config.yaml
n_layer: 10
d_model: 512
n_head: 8
n_kv_head: 1
head_dim: 64
d_mlp: 1344
vocab_size: 8192
activation: "bilinear"
norm: "rmsnorm"
norm_place: "pre"
norm_eps: 1e-05
positions: "rope"
rope_base: 1340.0
rope_fraction: 0.5
qk_norm: true
attn_scale: 0.0875
bias: "none"
tie_embeddings: true
parallel_block: false
extras: ["local attention windows", "gated attention", "learned residual scales"]
init: "trunc"
init_std_qkv: 0.0142
init_std_o: 0.0
init_std_up: 0.0142
init_std_down: 0.0
optimizer: "muon_variant"
lr: 0.00194
beta1: 0.93
weight_decay: 0.085
lr_head: 0.00451
warmup_steps: 0
schedule: "wsd"
decay_fraction: 0.735
decay_shape: "linear"
final_lr_fraction: 0.1
batch_tokens: 131072
seq_len: 1024
doc_mask: true
z_loss: 1e-05
train_tokens: 691100000
steps: 5273
dataset: "wikipedia_en"
Each number is 128 + 24 x the weight over the matrix's rms, rounded and kept within 0 to 255. Layers, rows and columns count from 0.

# layer 4 MLP up, 1344x512, rms 0.0939, rows 1100-1117, columns 256-383
[[144 120 149 123 124 104 154 122 100 139 107 138 127 129 142 116 180 117 136 108 121 157 107 158 108 148 113 119 105 134 139 110 123 108  97 136 122 146 123 116 103 136 164 115 134 175 100 143 126  98 105  76  95 122  93 153 126 147 130 140 163 185 141 161 116 125 166 138 127  94 113 102 117 139  97 126 132 147 119 161 109 101  99 137 124  53 138 118 125 160 123 158 120 125 153 114 107 114 115 141 145 160 115 140 118 148 142  99 134  52 171 133 130 112 160  44 136  77 128  74 133 144 119 135  89 114 139 114]
 [128 161 109 143 104 133 136 133 173 129 103 125  68  99 119 159 151 105 108 137 136 118 133 151 106 143 119  80 114  87 146 124 132 123 141 125 144  61 121 150 103 149 118 175 155 123 130 150  85 124 108  84 100 105 115 118 131 151  79 124 121 118 158 136 126 113 175 156 100 136 182 170 101 143 157 148 130 125 131 128 124  90 150 135 129 105 138 111 149  98 118 139 134 104 104 146 148 133 130  80 119 134 114 152 107 147 114 158 135  97 130 154 181 149 108 138 145  97 155 124 157 122 162 121 136 145 101 121]
 [127 108 115 152 147 110 116 128 131 120 146 121 116 167 120 136  80 129 174 129 131 135 144  91 176 173 143 123 119 191 137 139 140  76 124 114 121 166 133 109 153 124 158 173 163 135 135 142 125 150 146 105 143 112 117 141  86 105 110 115 130 131 160 119 154 156 128 108 179 165 142 112 105 118 128 155 156 118 149 155  91  97 110  87 153 191 133 124 166 108 121 121 115  90 171 122  94  79 153 144 143 105  89 124 174 116 158  99 128 159 138 155 109  98 103 154 130 145 139 122 134 138 112 115 129 185 141 125]
 [138  96 140 105 133 161 117 145 147 158 157 155 114 130 135 127  85 155 124 100 116 120 126  77 118 162 106 165 136 176 144 130 136 137 140  63 119 146  99 109 144 128 106 163 123 135 134 169 119  94 133  80 145  73 160 135 120  98 158 127 153 132 103 135 117 150 111 153  98 180 130 144 101 126 151 164 143 155 136 143 136 148 135 146 139 145 122 136 128 125 103  97 184 164 150 171 101 118 120 112 118 110 174  92 112 139 129 158 106 154 141 150 119  89 134 161 138 116 144 113 118  64 134 122 113 125 161 134]
 [149 112 132 109 120 120 106 162 129  65 119 185 156 140 164  62 151 149 131 121 133 156 125 137 114 130 173 133 162 112 128 169 146 128 141 107 116 126 137  99 163 174 136 127 113  83 110  94 137 128 124 123 137  95 115  94 153  93 112 111  96 108 123 141  92  99 109 148 115 116 127 112 113 130 102 121 151 121  99 170 112 131 132 150 116 156  88 151 169 137 134 115 156 102 137 103 132 112  80 135 127 143 130 124 119 101 127 153 118 167 132 114 141 141 146 121  96 152 140 128 112 173 140 166 112 116 142 120]
 [ 87 150 145 107 110  92 126 125 127 146 138 116 133 149 131 122 135 178 146 131 101 135 131 172 115 132 133 172 131 143 123 134 128 145 100 127 166 140 162  91  96 124 139  79 118  99 136 114 113 104 152  99  84 128 109 114 126 121  91 151 138 114 129  98 139 141 138 140 100 121 162 131 134  97 123 169 134 146 105 141 147 130 125 123 138 120 121 128 131 128 134 112 121 153 131 119 105 118 105  93 137  89 120 128 146 130 132 144  94 128 120 116 116 100 113 114 173 138 110  67  82 102 100 101 125 146 132 100]
 [159 162  97 153 128 148 114  95 112 133  65 120 127 132 100 126 110  94 117 128 112 144 122 136 134 143 152 129 123 156 122 104 143 154 112 129 142 112 158 172 114 123 155  98  81 135 119  87 115 165 114 114  93 137 170 112 154  96  72 156  90 137  93 147  70 100 135 118  95 109 106 135 133 181 159 136 154 122 103 118  95 130 106 177 124 125 109  85 120 148 138 109  99  92 119 143 115 108 178 154 129 140 137  93 111 158 112 116 115 138 139 116 156 118 138  84 121 163 129 109 125 121 148 151 111 133 136 143]
 [119 151 137 151 119 117 107 105 139 125  89 148 140 149 140 118 131 150  65 120 144 120 142 122  95 135 119 148 113 119 125  84 131  89 149 100 108 131  92 116 123 121 185 111 161 136  90 160 140 168 163 107 167 136  77 121  76  97 163 128  91 128 159 136 104 125 138 122 126 131 125 156 184 130 118 125  99 132 118 120 142 191 136 112 133 203  91 139 110 133 109 126  96  74 148 135 157 120 120 110 134 134 114 109 115 132 112 106 144 118 134 136 150 106 120 119  98  76 107 143 150 119 151 165 121 141 133 109]
 [183 151 145 108 125 128  89 116 138 104 107 103 137 111 132 112 182 156 142 149 151 122 104 164  84 140 145  87 108 141 141  88 135 130  77 129 143 114 144 144 119 139  95 179 140 129 156 134 104 152 128  84 134 142 134 120 131 151 135 162 124 116 119 120 137 129 138 118 118  99 113  84 116 111 107 135 106  80 134 128  87 146 127 141 129 117 140 116 126 184 117 124 107 133 147  75  82 105 121 126 184  91 146 113  99  87 152 184  95 126 157 132 146 121 158 150 158 157 149 159 143 154 145 133 103 160 184 130]
 [167 122 150 175 128 161 116 133 120 116 201 107 124 150 125 144 146 106 154 126 121 129 132 169 113 131  96 132  67  98  78 144 161 132 128  98 100  97 100 100 136 115  98 139 159 131 112 114 166 155 120  95 148 136 108 108 152 106 121 133 121 116 116 126  95 139 156 115 120 105 148  83 139 130 138 144 100 151 106 114 139 126 111 149 158 147 144 144 139  88 139 125 107 128 108  99 117 126 156 166 122 144  69 130  95 130 158 156  76 140 102 142 148  91 129  90 122 142 125 110  73 131 137 151 105 124 135 135]
 [107 101  85  96 107 157 121 104  99 147 121 124 115 157 108 108 173 144 151 145 123 117 143 124  99 119 134 135 139 108 121 164 127  67 175 179 109 123 125  70 175 109 114 150 117 149 124  97  72 122 114 132 137 155 121 118 159 161 171 116  87 138 113 125 159 116 125 135 121 102 109 148 151 160 107 131 116 106 156 107 164  92 130 134 110 116 134 150 130 184 165 141 133 146 168  55 126 140 109 142 138 106 120 140  99 133 149 132 159 125 103 129 116 166 166 104  95 122 136 119 158 167 137 109 145 134 102 139]
 [137 122 116  92 100 140 145  93 142 139 122 156 138 139  85 101 151 112 116  93 103 130 110 145  96 153  94 160 102 108 121 155 123 158 182 167 143 110  99 136 167 150 172 111 184 162 142 150 127 139 157 160 152 103 182 163 165 100 143 114 131 149 166 105 139 137 163 155 166 152 171 118 175 124 125  88 144 138  88 174 101 111 126 124 158 103 150 126  80 120 152 169 127 120 146 125 154 126 124 137 102 100 106 158 128  71 164 125 133 127 118 134 138 143 130  95  85 127 154 119  95 111  80 147  92 113 158 166]
 [135 143 129  83  77 152 132 144 152 101 145 114 113 111 126 134 128 148 151 112 107 111 121 103 124 138 129 136 130 114  93  92 127 118 122 138 121 138 101 117 102 116 146 120 130 107 135  69 141  78 126 164 130 123 104 113 123  99 181  80  82 158 122  76  98 105 117 142 108 146 168 170  99 134  94  92 128 143 158 113 132 112  86 172  95 108 165 138 108 142 105 110 142 161 105 138 171 131 159 151 105 144 124 113 110 121 160 131 160  90 142 107 155  99 119 113 114 115 135 112 117 188  99 145 133  98 163 149]
 [149 127 141 149 103  78 120 119 143 149 111  99 143 144 118 127  97 151 101 113 146 130 136 134 180 139 113 116 153 122 187 102 115 162 173 149 115 146 126  91  97 107 118 129 115 106 135 141 126 108 135 120 122 175  88  78 108 121 124 107 132 139 139 148 136 151 124  88 112 122  89 101 102  96 115 155  93 123 142 162 157 134 114 110 122 120 137 151 105 102 124 126  86 126 151 109 130 125  98 153  90 117 139 101 119 149 141 155 154 127  90 134 137 144 134 171 126  93 119 138 117  95 148  98 123  64 103 123]
 [137 136 127 104 127 151 124  94 159 171 149 108  92 144 190 101 155  93 124 136 154  98 120 167 148 147 116 129 147 143  90 181 129 143 121 139 153 170 120 144 105 121 110 175 129  98 125 151 136 136 145 133 118 111 136  72 139 106 130 154  99 128 127 142 129 111 144 142  96 174 133 123 158 141  93 102 120 137 124  93 132 113 145 104 162 131 195 145  58 170 118  97 161 118 127 116 130 136 112  76 130 152 119 122 135 115 132 114 159 141 123 160 105  64 125 164 116 138 148 156 125 109  97 111 158 101 127 161]
 [147 145  77 160 121 121 131  79 139  47 117 120 135 172 131  90 112 105 136 138 123 136  81 140  89 158  84 135 160 149 126 119 180 157 116 143 116 145  99 125 117  96 158 111 123 152 114 124 126 151  89 115  99 125 142 125 140 135 158 126 124 122 159 103 104 120 126 105 136 125 159 157 131 108 112 179 106 129 157 147 134 115 117 116 123 117 161 120 139  99 164 174 132 107 143 150  92 168  76 107 118 122 144 120 135 155 115 175 139 132  85 103 123 117 126  99  91 146  86 121 148 142 137 135 130 143 192 156]
 [108 142 162 140 112 133 125 111  98 114 166 143 147 170 157 129 172 146 155 156 125  99 163 121 134 114 146 117 121 145 124 134 134 167  85 127 130  98  91 118 143 117 141 123 135 144  99  92 123 101 103 171 152 134 120 154 107  80  77 116 151 119 159 138 123 139 128  85  85 143  82 107 161 130 102 150 127 143 150 129 181 123 137  93 122 106 110 147 111 152 139 144 117 138 129 124 153 162 151 156  98 149 155 136 110 124 190 150 166 106 104 130 131 137 141  96 102  81 136 159 124 132 103 113  98 114 123 147]
 [101 106 108 127  77 107 116 144 102 155 177 105 135 136 135 130 157 142 161 147 110 110 109 126 126 138  91 123 119 108  54 130 137 152 124 137 106 158  85 158 121 150 149 139 120 152 136 139 132 129 123  72 123 157 176 122  99 156 128 151 151  81 131 101 152 154 126 140 152 119 135 133 146 136 124 137 148 141  99 113 134 159 115 150 104 122 114 118 109 146 118 121 152 152 145 125 145 109  99 136 163 109  83  99 129 128 107 140 103 123 121 102 132 190 163 131 166 145 131  98 113  91 139 104  97  92 172 152]]
# layer 4 MLP down (transposed), 1344x512, rms 0.0891, rows 1100-1117, columns 256-383
[[156 124 136 131 184 178 134  90 146  99 178 147 130 199 156  56 162  92 149 110 148 136 146 157 120 131 156 131 116 160 125 127 140 105 126 159 157 145 150  99 133 121 123 157 104 144 139  88 160 132 114 154 141 103 162 136 139 156  95 143  99 120 106 139  95 143 117 113 138  83 152 111 118 104 100 150 137 112 184 102 125 141 122 131 165 117 138  99 127 114 194 138 197 112 101 100 128 124 159 140 157 168 138 130 141 119 138 123 138 128 158 165 128 154 126 104 161 128 108 145 123 126 117 138 136 110 118 100]
 [146 133 138  84  78 151 150  96 106 105 110 104 108 141 131 171 130 124 121 145 140 152 110 131 106 139 154 106 115 178 139  98 149 155 129  96 106 148 154 120  99 132 147 106 155  85 113 135 146 136 164 104 137  87 115 155 151 107 127 119 148 158 152 122  98 131 102 139 124 124 121 115  93  84  98 156 168 147 120 154 108 138 142 133  89 129 148 103  95 102 162 167 108  92 110 139 163 114 114 164 121 114 150 148 124 119  61 115 112 145  97 147 134  93 186 132 117 124  99 163 124 153 134 151 142 106 102  92]
 [156  96 152 142 124  75 128 130 128  81 140 128 121  89 143 113 137 124 151 147  81 108  97 170 178 122 121 130 112 151 149 103 117 155 173 113 169 122 124 120  85 118 119 120 122 112 104 133 165 136 122 143 107 148 162 128  92 116 163  73  55 117 134 115 110 125 119 140 124 130 127  97 123 138 135 125  82 164 127 137 139 119  77 108 110 137 134 134 167 121 136  92 125 106 133 123 145 116 163 111 141 122 127 114 158 107 102 125 150 152 108 143 168 122 138 161 172 139 162 138 112  88 119 101 131 130 101  98]
 [122 147 159 162 110  85 108 126 117 101 156 156 167 104 102 146 134 133 129 113 100 107 107 122 172 118 102 127 132 108 136 134  98 148 107 135 147 108 155 102 111 174 116 122 166 122 102 131 117 104 179 133 118 128 144 128 128 148 110 142 145  82 149 156 132 134 102 126 139 135 127 129 110 115 158 115 121 172 190 100  95 102 119 117 140 139 132 148 106 115 144 138 118 114 122  92 149  99 139 147  94 117 108 145 128 121 109 153 159 161 151 111 109  95 103 101 158  96 139  92 126 105 116 125 140 138 113 141]
 [128 155 129 142 144 128 105  97 100 117 114 113 148 150 123 123 150 127 103 122 109 117  99 114 156 147  94  90 131 148 126 142  73 146 112 135 115 138 127 141 136 108 146 110 128 137 104 128 138 125 140 148  99 130 150 126 107  96  67 126 164 108 100 137 140 127 110 122 153  97 114 119  96 163  86 147 125 152 120 116 135 148 144 161 126 147 145 126 147 123 135 128 105 202 150 164 114 153 151 114 145  97 148 133 132 117 169 105 138 141 122 127 104 126 124 158 162 159 161 165 137 134 125  98 127 141 114 140]
 [131  92 129  99  95 122 132 127 109 120 137 123 109  95 153 124 119 153 100 115 132 134 100 141 107 132 121 154 147 154 172 107 106 115 130 109  93 120 187  99  91 165 149 105 183 165 123 108 129 130  86 133 168 140 124 127 156 157  97 129 148  99 152 108  64 159 169  88 104 137 141 137 160 104 112  63 139 144 116 149 132 114 129 162 140 109 124 167 124 130 117 106 126 115 145 118  94 123 160 134 132 151 116 126  67 133 141  97 120 130 112 112 114 119  95 156 151 188 156 147  77 153 121  99 111 156 153 129]
 [128 151 108  95 127 136 163  82  92 158 131 148 140 111 137  94 167 149 112 145 132 114 136 117 118 159 129 119 156 120 167  75 121 144 148 135 121 136 153  98 122 130 121  94 102 161 143 181 129 142 133  93 124  88 109 148 149 137 105  74 165 120 127 138 190 187 158 127 142  80 121 158 158 113 115 157 122 127 167 151 102 150  94 118 167 119 136 144 154 125 149 139 148  86 142 140 127 129 146 134 129 130 153 147 128 166 127  95 129 123 125 138  84  72 161 159 151  85 109 113 119 124 130 165  80 154 141 124]
 [ 92 146 121 124 104 129 173 112 124 124 100 149  99 101 139 136 134  93 138 111 119  92 114 162 146 113 150 129 136 126 106 152 143 159  93 122 129 147 147 126 145 156 167 152 122 112 125 110 173 144 137 156 155 113 149 154 152 132 138 118 120 136 114 100 128  79 116 167 110  87 148 157 102  55 114 126  94 102 110  81 126 174 123 145 104 131  79 141 148 108 119 131 123 127  95 104  82 122 166 125  97 145  92 110 155 116 139 104 121  64 110  94 119 142 103 110 107 128  98 109 141 126 133 130 125 171 115  70]
 [129 136 133 120 132 120 135  38 120 141  82 142 107 125 137 128 113 132  79 176 133 141 105 132 105 114  93 107 138 143 136 146 130 126 103 146 131 159 118 140 131 124 132  80  98 173 124 114 126 136 106 105 109 127 137 158 156  85 155 131 163 140 150 132 155 148  78 153 159 111 169 124 160 123 144 152 134 134 113 138 128 132 137  29 111  93 126 145 155 132 107 142 152 163 158 146 128 134  90 175 108 159 130 124  82 137 130 141 146 155 129 156 100 149 117 147 133 177 130 102 117 137 145 111  85 141 105 153]
 [131 120 120 201 119 127  93  87 129 139  95  90 138 143 135 136  99 127  94 154  93 149 109 157 134 149  53 160 132 140 135 104 152 119 123 154 100 129 202 107 169 102 101 147 137 114 152 154 128 145 163 150 130 150 125 142 109 123 132 140 163 139 149 139  93  95 117 132 107  99 117 134 158 134 104 121 107 110 153 133 177 126 148 112 160 115 123 165 129 128 138  96 178 141 138 138 169 144 153  99 121 125 106 104 114 132 116 103 149  78 138 125 134  78  99 111 122 147 110 162 135 141 198 109 119 166 134 143]
 [152 156 145 139 118 143 131 142 123 103 127 122  93 134 168 165  99 130 100 125  89 152 151 116 153 163 136 124 110 117 104 152 102 126 129 141 127 139 154  76 116 168  94 137 140 154  99 137 142 129 142  92 155 151 123 150 115 137 148 145 100 145 115 115 164  65 126 149 141 133 111 124 108 124 128 162 158  76 162 124  99 147 148 187 145 156 122 126 111 163 142 110 119 130 135 128 105 121  98 138 112  95 145  78 119 131 158 102 118 144 107  97 124 152 145 161 132 117 117 128 125 128 173 101 143 144 131 125]
 [134 158 138 145 127  98 167 147 117 100 154 145 105 106 109 100 111 109 168 146 107 141 117 127 137 175 132 154 121 134  68 135 114 115 149 124 149 126 149 125 111 146 112 131 120 134 133 131 116 139 157 148 149 147 137 113 120 139 116 117 140 118 123 119 160 166 165  96 146 124 144 119 144 105 172 124 163 126 155 145 170  82 181 140 114  54 134 149  82 135 106 136 125 131 167 122 120  90 148 104 137 127 137 147 113 154 138 120 151  81 145 122 107  98  83 128 102 107  87 131 125 126  85 137 109 115 160 137]
 [108 106  97 106 140 134  96 107 116 150 171 115 125 138 121  97 104 136 152 108  92 102 132  97 118 160  87 136 167 159 133 151 134 146 173 113 104 143 152 153 112  90 130 135 152 140 116 151 152 168 106 131 156 148  83 120 134 129 153 116  77  94 180 106 111 130 140 144 125 112 136 161 127 103 136 158 139 162 150 118 161 106 117 119 126 136 120 116 123 107 121 107 102  74 115 159  94 113 101 134 126 139 118 107 127 101  95 120 148 122 113 183 112 130 150 139  94 137 156 158 138 150 118 112 112 108 110 112]
 [126 132 143 127 117 128 116 119 114 119 127 159 130 146 128 124 103 176 113 159 104 110 128 108 123  87 122 113 120 135 164 152  99 117 104 142 140 130 142 143 183 129  98 132 131 126 119 117  83  91 101 107 128  90 141 164 144 152 191 110 161 146  95 156  85 146  96 111  88 127 154 145 112 157 103 140  99 112 119 143 114 112 110 116  99 135 140 132 100 138 136 135 142 127 149 136 160  61 145  93 127 108 117 118 155 113 113 146 171 148 143 146 138 123  81 129  99 124 159 143 138 182 135 111 158 142  75 125]
 [133 133 105 135 176 132 112 102 146 103 167 119 104 143 134 119 147  85 126  73 119 135  95 104 169 116 165 119 141 138 127 144  98 149 135 126 118 125 119 108 124 108 151 170 122 115 102 146 145 156 114 165 106 121 112  73 131  92 140 104 100 136 142 157 124 102 135  97 136 131 187 133 122 121 128 121 116  78 115  99 120 103 142 158 139 117 142 129 106 116 151 115  93 133 105 119 143  92 167 116 114 128 119 140 146 148 169 114  98 145 171 137 117  67 127 155 152  96 152 132 150 123 122 119 105 112  98 117]
 [139 143 110 129 144 124 125 137  99 135 156 109 119  86 124 152 124 140 124 111  99 121 120 114 164 145  96 124  91  99 166 133 121 132 116 156 156 172 140 147 138 118 138 124 130 106 118 133  96 122 147 145 124 167 110 142 106 142 139 153 157 154  91 158 131 110 140 149 138 128  90 102 119 124 140 104 150 143 126 150 152 129 128 165 126 145 123 137 116 116 161 165 131 158 114 122 167 103 105 157 135 158 120 132  96 121 113 115 136 139 145 134 115 105 170  87 125 124 147 119 111  83 110 114 124 151 122 128]
 [130 165 120 210  94 112 109 162 119 151 129  98 141 173 133  99 157 160 124 125 149 153 133  90 126 148 122 111 142 183  95 124 113 107 164 168 144 141 123 134 121 119 148  90 116 138 142 128 106 129 140 100 126  89 111 104 123 145 166 183 107 129 133 166 136 140 151 118 176 136 144 134 174 121 138 117 115  91  87 143  87  95 123 137 148 149 168 149 160  90 161 124 192 150 107 132 160  99 120 135 157 112 100 122 110 109 108 133 122 160 131 134 138 141 134 111 154 167 136 109 104 100 174  92 123 129 132 106]
 [142 120 153 157 105 218 153 123 112 136 116 164 122 154 135 129 112 135 130 123  96  92 124 130 113  82 143 130 124 138 154 157 109 125 125 142 105  94 113 161 168 149 145 107 158 117 154 109 146 105 140 112 140 105 113 115 172  85 120 161 122 121 133 161 114 109 172 134  96 140 113 102 118 145 147  94 120 119 129 148  98 120 134 102 122 160 138 101 143 116  69 119 112 134 111 107 121 125 121  97 125 130 145  88 127 124 137 127 125 169 118 102 127 103 127 152 104 126 153 180 107 112  97 140 111 132 135 134]]
# layer 4 MLP gate, 1344x512, rms 0.0939, rows 1101-1118, columns 256-383
[[ 91 165 125 131 122 146 136 158 135 101 109 110 152 154  98 133 124 148 124 102 153 141 116 171 134 126  87 118 147  81 141 149 107 115 105  77 130  83  97 112 126 114 134 111 113 158  85 128 118 108 117 170 111 137 111 126 123 158 141 159 105 144 119 128 108 119 117  89 140 131  99 169 143 175 115 121 115 131 125 127 128 127 146 130 105 102 143 164 116 143 160 109 152 157 179  98  82 133 126 101 144 128 128 136 114 125 124  97 157 129 180 134 123 170 111 134 121 108 117 147 101 106 144 111 139 160 113 114]
 [ 91 127 143 127 105 129 139 151 115 130 108  91 128 139  97 111 114 101 116 113 130 132  91 110 151 142 111 109 123 193 104 130 160 141 166 115  70  81  97  85 124 144 137 150  70 113 153 150 123 124 132 126 118 155  69 178 103 194 144 172  75 109 135  97 136 141 133 145 128 151 143 180 114 124 121 141 106  91 114 126 109 154 137 149 173 105 200 141 128 132 123 131 154 103 147 158  97 148 113 104  97 111 164 107 157 104 141 111 167 141 110 111 151 130 130 108 144 183 120 103 131 152 107 156  76 133 168 129]
 [ 91 166 117 149 143 137 142 115 115 129  83  90 129 126 128 146 109 142 129 110 128 155 131  84 127 127 143 158 153 138 151 179  80 137 181 140 168 131 153 163 135 140  74 174 145 145 137 108 137 123 135 145 154 115 146 100  98 118 101 134 116 161 164  87 118 177 149 116 123  95  92  97 133 131 114 122  99 120 146  99 129 178 123 168 144 116 131 118 187 106 122 141 122 130 155  86 132 130 132  87 134 116 100 139 157  94 148 114 132 113 130 122 168 136 136 129 101 146 147 131 133  98 140 136 113 154  97  99]
 [102 158 130 159 122 103 149 131 121 134 105 126 104 186 101 121 114 133 102 140 124 109  75 130 131 121 113 131 151 134 151 115 136 109 146 148 114 128 143 149 143 114 154 131 138 126 148 149 130 105 130 131  91 134 171 135  75 116 114 123 123 129 144 119 187 148 104  89 142 196 133 173 159 135 143 138 123 164 140 120 150 150 157 130 116 116 106 111 105 118 139  98  76 175 131 135 148 118 162  84 140 138 143 193  99 149 139  85 148  99 180  72 133 156 126 140 159 116 141 115 159 156 115 134  99 153  97 140]
 [138  93 134 114 123 184  95 139 132  99 181 157 140  99 117 142 137  90 138 112 164 117 144 117 172 113 141 120 102 107 136 117 109 135 127 122 138 130 138 171 135 195 101 171  87 124 131 115 120 132 122 134 165  98 129 122 112 135 154 138 159 116 134 142 117 102 139 119 132 123 101 101 107 114 128 155 107 131 106 111 135 141 110 142 120 123 133 141 124 121 130 147 135 115 127 130 133 115 140 129 119 103 163 107 110 134 141  90 115 142 138 158 155 140 120  98 125 121 128 161  99 123 154  95  84 144 147  99]
 [141 111 129  90 160  89 126 133 173 126 103 138 156 101 148 103 144 127 127 113 118 137 136 120  75 156 108 122 165 122  75 115 120 113  88 150 192  90 121 135 140 123 104 185 123  84  95 134 149 198 108 145 180 127 136 111 137 102 115 144 165  92 115 114 103 123 149 126 153  98 132  78  83 109 135 149 116 133 163 135 148 146 116 135 120 115  90 126 141 151 112 156 141 132 150 114 135 140 112 140  93 157 160 146 134 115 127 119 135 126 131 136 149 158 131 151  73 116 121 138 157 134 120 111 142 161 108 124]
 [169 138 126 112 148 105 134 132 166 126 125 108 118 117 151 131 146 164 167 110 142 112 141 110 118 136 134 101 107 153 116 114  99 119 117 156 125 166 139 125 139  68 111 155 134  93 100 132 125 167  85 115  91 100 141  98 134 136  69 136  86 192 126 142 101 153 133  98  96 125 163 115 127 161 118 156 137  67 143 165 159 135 131 142 129 109 160  87 119 121 121 117 137 168 153 116 109 172 116 163 141 153 149 122 100 104 177 147 148 101 122 176 162 130 146 157 183 146 160 129 135 150 146  90 147 133 135 122]
 [ 99 112 152  95 139 122 146  81 151 184 129 184  94 153 118 183 132 128 125  95 118 155 109 125  97 124 112 135 140 116 144  76  94 118 135 178  99 166 102 124 137 144 106 114 112 173 103 170 117 120 105 123  98 127 161 141 111 118 193 118 137 150 145 183  98 181 165 109 130 145 130 135 118 110 150 156  87 110 155 125 148 100 137 107 140 108 130 101 147  97 163 125 165 179 141 129 113 143 138 107 162 108 131 140 138 128 117 104 123 161 104 118  63 112 161 153 113 140 122 118 136 173 116 128 121 117 141 150]
 [165 146 149 110 107 164 147 104  98 102 153 107 100 102  91 122 161 140 144 120 120 133 142 121 169  97 166 139  97 148 143 146 140 138  97 112 109 101 111 153 140 159 134 116 108 142 128 122 147  68 130 113 120 132 197 149 137 150  85 138 165 103  88 134 151 140  85 132 112 155 162 131  98 176 131 190 153 147 104 166 135 152 134 135 114  99 118 115 137 134 118 130 119 159 139 166 122  85 126  81 108 122 124 110 164 124 107  86 162 145 133 105 129 152 126 171  72 149 114 127 142 131 118 138 135 143 148 194]
 [ 95 110 133 188 174 122 108 136 118 140 140 128 166 126 119 106 139 115 149 118  87 119  85 123 138  76 139  92 141  82 121 127 122 186 110 114 149 132 136 170 102 131 105 129 152  99 115 109 113 174 141 114 147 161 150 105 130 139 103  89  71 129 105 141 134 170 160 102 140 184 111 115 103  99 109 109 155 176 114 141 113 121 135 112 160 120 140 164 132 144 110  82 149 117  94 179 155 128 145 140 111 141 154 151 145 139  89 163 113 168 133 158 143 101 125 101 100 158 137 126  94 141 152  95 108 136 162 137]
 [138 125 114 125 144 182 110 120 161 127 163 143  93 102  72 128 150 116 119  90 125 130 126 136 123 123 161 150 161 131 145 121 123 100 131 121 156 136 140 148 149 161 152 131 171 132 138 164 147 111 119 141 113 150 140 169 129 130 127 161 122  93  99 104 115 127 146 135 133  94 103  89 143 107 119 115 104 147  83 128 133 152  98 112 159  90  71 188  94 141 139 122 108 129 132 133 127 126 130 126  89 106 139 116  93  86 121 143 102 157 126 135 134 153 116 137 168 167 123 108 120 178  97 138 129 115  99 145]
 [ 99  82 158 134 125 134 130 147 117 153 149 116 127 105 128 109 147 131 113 128 115 143 133  93  97 118 140 113 135 166 140 174 129  97 163 138 143  79  84 163  92 151 169 110 134 142 154 101 163 122  78  97  33 104 142 180 146 160 172  75 127 106 119 160 121 153 151 145 123 140 166 111 174 134 153 128 152 114 111 135 116 110 151 120 123  82 152 120 128 103 130 155 115 102 125 137 125 123 138 133 128 157 174 117 118 124 141 125 101 141 154 166 134 130 116 130 109 141 107 113 141 108 143 148 147 136 183 101]
 [171 125 111 152 161 124 132 129 135 138 124 120 150 143 106  98 151 117 177 123 175 130 178 112 139 118 112 123 126 139  85 111  74 141 112 130 165  91 110 102 175 161 136  93 140 116 113 103 158 159 149 138 146 138 114 140 131 129 106 158  95 121 108 124 160 147 111 167 139 159 135 117 109 163  82 111 119  80 151 113 104 100 115 144 113 139 161  83 138 163 137 163 174 116 139  94 111 133 136 152 143 153  99 124 108  95 161 157 120 103  90 129 131 109 123 131 158 171 148 134 141 157 116 109 124 133 108 116]
 [134 105 118 165 127 172 164 127 119 131 137 124 129  89 129 108 103 139  73 123 127 140  97 101 162 123 125 152 145 147 123  83 123 149 128  89 140  97 113 120 143 100 157  81 117 141 117 173 117 113 132 124 132 142 130 148 137  76 165 114 138 121 111 147 101  97 111 121 105 163 146 151 121 130 150 156 155 136 120 189 180 108  81 129 154 152 119 126 105 133 148 156 142 115 108 127 152 110 131 121 135 129 123 128 118 161 113 115 151 170 113 101 153 110 148 133 119 110 106 117 127 131 111 143 148 155 109  89]
 [107  91  67 116 120 106 125 130 110 126 165 219 125 120 132 128 154 178 108 113 152 115 117 130  95  93 148 112 120 128 138 118 100 118 162 131  81 146 153 103 117 110  94 125 139  95 159 173 159 118 139 158 157 139 138  78  86 175 124 146 162 155  96 125 113 176 164 137 143 138 100 142 116 148  72 112 102 134 122 108 117 139 189 163 116 158 138  75 123 121 104 115 151 169 158 139 134 158 111 119 113 134 134  88 163 102 172 139 139 110 124 137 108 164 123 111 125 129 149 134 153 129 118 123 183 152 150 114]
 [147 143 162 171 119 159 126 169 158 150 122  95 106 145 137 117 155 123 104 129 157 158 131  86  96  64  96 111 141 113 153  91 173 152 153 108 155 156 140 140 116 125 129 123 179 135 138 102 133 140 105 131 122 131 104 134 117 101 169 136  80 132 147  95  85 141 135 115 142 122 163 140 190 122 121  98 101 115  98 124 152  99 141 153 151 161 147 141 185  88 131 138 109 125 169 140 127 118 115 152 155 147 119 121 148 108  83 124 115 136 147 142 142 114 160  94 126 153 161 124 155 130 123 160 131 146 109 127]
 [119 121 163 108 184 119 119 103 148 127 113 118 126 102  74 135 116  76 105 114 114 140 164 149 159  98 124  80 113 137 128 130 139 116 157  75 107  98 127 131 100 121 130 129 178 125 200 113 165  85 138 169 118 126 118 133 157  56 142 137 108 128 161 120 143 137 115 104  89 143 105 162 125 132 123 130 168  60 146 124 126 171 101  99 182 126 139 153 129 119 177 127 164 136 149 126  82 118  90 138 149 128 141 118 109 154 127 113  96 105 117 141 127 122 136 162 145 145 135 185  74 128 109 110 101 142 146 135]
 [ 94 170 139 147 109 123 154 117  79 106 129 146 128 142 101  91 145 152 128 156 143  90 159 124 144 157 116 146 111 115 122 131  97 120 106 112 145 201 134 145 107  86  89 135 152 132 105 112 129 164 161 127 107 162 163 161 101 107 113 161 103 116 107 135 111  89 137 112 129 148 116 105 164  66 155 159 146 160 126 132 161  92 135 105 110  62 115 101 159 119 136 146 143 141 104 141 118  94 143 112 121 117 129 128 151 153 128 155 119 118 103 130 129 127 108 136 141 108 133 155 154  97 146  89 145  96 132 106]]